config.yaml
num_hidden_layers: 10
hidden_size: 256
num_attention_heads: 4
num_key_value_heads: 4
head_dim: 64
intermediate_size: 1024
vocab_size: 2048
hidden_act: "relu"
norm: "layernorm"
norm_place: "pre"
norm_eps: 1e-05
positions: "learned"
qk_norm: false
attn_scale: 0.125
bias: "all"
tie_word_embeddings: false
parallel_block: false
init: "uniform"
init_std_qkv: 0.0213
init_std_o: 0.0
init_std_up: 0.0213
init_std_down: 0.0
optimizer: "soap_variant"
learning_rate: 0.00457
lr_mult_qkv: 0.7
lr_mult_o: 0.644
beta1: 0.95
beta2: 0.98
lr_head: 0.00489
max_grad_norm: 1.0
warmup_steps: 200
schedule: "wsd"
decay_fraction: 1.0
decay_shape: "linear"
final_lr_fraction: 0.1
batch_tokens: [32768, 65536, 98304]
max_seq_len: 256
doc_mask: false
train_tokens: 312500000
max_steps: 4935
dataset: "wikipedia_en"
Each number is 500 + 40 x the weight over its row's rms, rounded and kept within 0 to 999. Layers, rows and columns count from 0. Numbers have three digits each. The size before them is the row's rms in percent of the matrix's.

# layer 4 MLP down, 256x1024, rms 0.172, rows 192-255, columns 576-607
098:508554516557502581511557496529575472444511550448430465449502461463495555504442502462427478491459
099:506453509557572554437480519492567479479524493446516454560565505526486480518495530482465466515465
097:486488443527467520484507398551516475495515519594510508530533487537465494494487438471546457505533
100:555501498512542444409496424525522495544509433505505426519464496496432432571527501512438564512476
099:446466496509440506502563476524534448586496499492458518510462523570530508478526478514539467488533
098:443471549551496575531472566439503510575480503500557497420430480495502511537558567499541516504472
099:528458459553543507501552453575415511490502453517514446547515443464440483480490503533534494553492
102:536490505461470540462534424533409520508489529444538443496578516519459487468462460453530489556487
102:479488555532496510474565482482449528467427568594494487505559443454520497521426475387480541513510
102:525524512499541507500484521573487465449484452435504423509464554403517472507483520505476531461526
098:498474530449459521549468469537477539528443509479453500486444505528450526442495476458467508500458
100:436550520419470496448511478514533465462482501515476576498562520542475457556510546490512513452563
100:446514558521486488563447459626470501566484533531451445551419509488539473457551506452508472509448
100:484482514437523535480486564539450522536504570494512529490424475462539555398419483503521519469509
102:444506510559569486485523508499483437538435488481491523463491534442411505570447526469510490533480
100:466530441542547415498484471487517434498480485468494461459473537458469525487503491501469510538558
101:455470477441452467453501441448472475563507480503474501581519498491542507401480568503537527524417
100:489477492502533474502545521488542506507491462502492456533460482538448492507532630513454527490484
104:468550475558465554522446476454494523515435443481458423518465470490512479560512490502554493440581
103:537449447457575413493574487511447521486456452552516591490647450549546528470540490500515463515508
098:470510483469513482477532482501459516473425451489461476504511537472510518627542447444510498571477
098:523457490509541544527496503535481510511510432532502506450481451566589489501546472466516515558486
103:464471559435558506475538482595513507484468564398552508471467570508503469532505515479508512495441
099:495558467411515473512503455529517525483495454460447469509540529546510473494506580494542522506438
098:507454461522492491540518499514471539506472436578502503487506475469566464544535500578484483466474
098:550432523484503559447546502543532523502534496454513594563468479540506549503490491519499555536457
099:590482430486488494528579557540583478510480488532492523488475545467544514521377522508486536421448
099:511446486545566472523465542444424489575484476532554493583456476538517494498473529605510492517521
101:468504507460486558512535535502521535501537556562498449525524512522457528515527490475499476437518
099:460463534460448531461503509559525495461490449501482454550485435483509471495475528473519550528519
104:575567468494543468512471494530491482551516487499461467510510460461446508594486499487545525475447
102:535479504501503555474582519501528461505514531460485556543476513525474520433451472493508499522459
100:565514404457493482478502522466461541465531495495526443492393505503472509530477474500555453463562
099:544496495523489465467492450537538520505482564543523427540498508498509487517500475494489519578542
097:530516528545445458441489544489504578536546497469538501493480532556528476494421462478477479537460
097:523498541498529509531442519502455524503474434567431434515484465475525559566549448475523405502494
101:546497481564488429534566530514558572498487516558447552494489500484457514540551496465538551437517
099:479475519497469456449481463569465564475463427447485636470530556476551505458473506508540513510477
099:454527470459540476467489555550520484441497493516468510487525533441484476491484513510488514456530
099:513495491475459486515459525455533507498500503429441571526481532451528501495533539475468450550506
102:533462487532467497472435452474588486483487499457478495580491578517380494573518582522522488507491
094:492535534522591479531488431510417476500471515549546493511556483488540524458525486515495528523546
098:461494517470451562455529563506568478475483566487490476510458517578469522486441597485547426468542
095:403515530522486451477471567612445438468506547524508479513544561521470510507520468469481506489488
097:525487487512501563580505532538533456517465531501464483467511495514505481433604564485481457527489
103:533556502505543517451487534562570598500536449448451528514501481503484482531539565508558541452507
096:506455492499430577470507502489480488500528560495391498540420527457537505482483495513513512425498
100:473476534490517533446481598515518564492529510524475483488527467446547562501522559494508512486466
098:497517492429444531476536548437539567505461504476499525517448489473502490527485480477423500484566
099:555504556440564473466457529485552433502459551426503444483480464525530502493510484482493476461474
098:569470545501528514503478433535535513451474496448508502481527472543465501509553456532467472533570
095:472542445485510456570501505453509561508448494451520499491509481445450469430507495504542517514501
099:466418569551564508518439455536507518513490463500523493537535500503496512493547477502593584511436
101:508444544495541497447517522507491496457464570531461522492483474527456595522574522473515462536467
101:484506533554525521519506446492476592477453464544472493523413556467526531612515449452507456495507
102:552563471489529541548382512491531441582489529582409474503440502544554510535526522563494483508476
099:491471446549530446513486434486507492464541494533507514554485502523568469451500529440503421566511
097:494559461498435447489488572394481461469476498559462574524514570561512442545543528495451537570454
098:547490503512419457448522464527536501586560520488520503480504480467546496510505502467493499503578
099:513521502561500486527480529562567487534484473464453462485460466459524524494492502563509434502526
101:513480509527478486484536476489513517492491521520483549525459532494529516449441479516514527495454
096:571468476511435565560574471481540495433530488431491521553479505470557524427555546549492493544521
095:519536501480478498485445522533553524492488471445498504494478472503471520495558500514515420501521
100:441521510499478519525460511551533510590477450511462538455503450518502458498434456562550501511448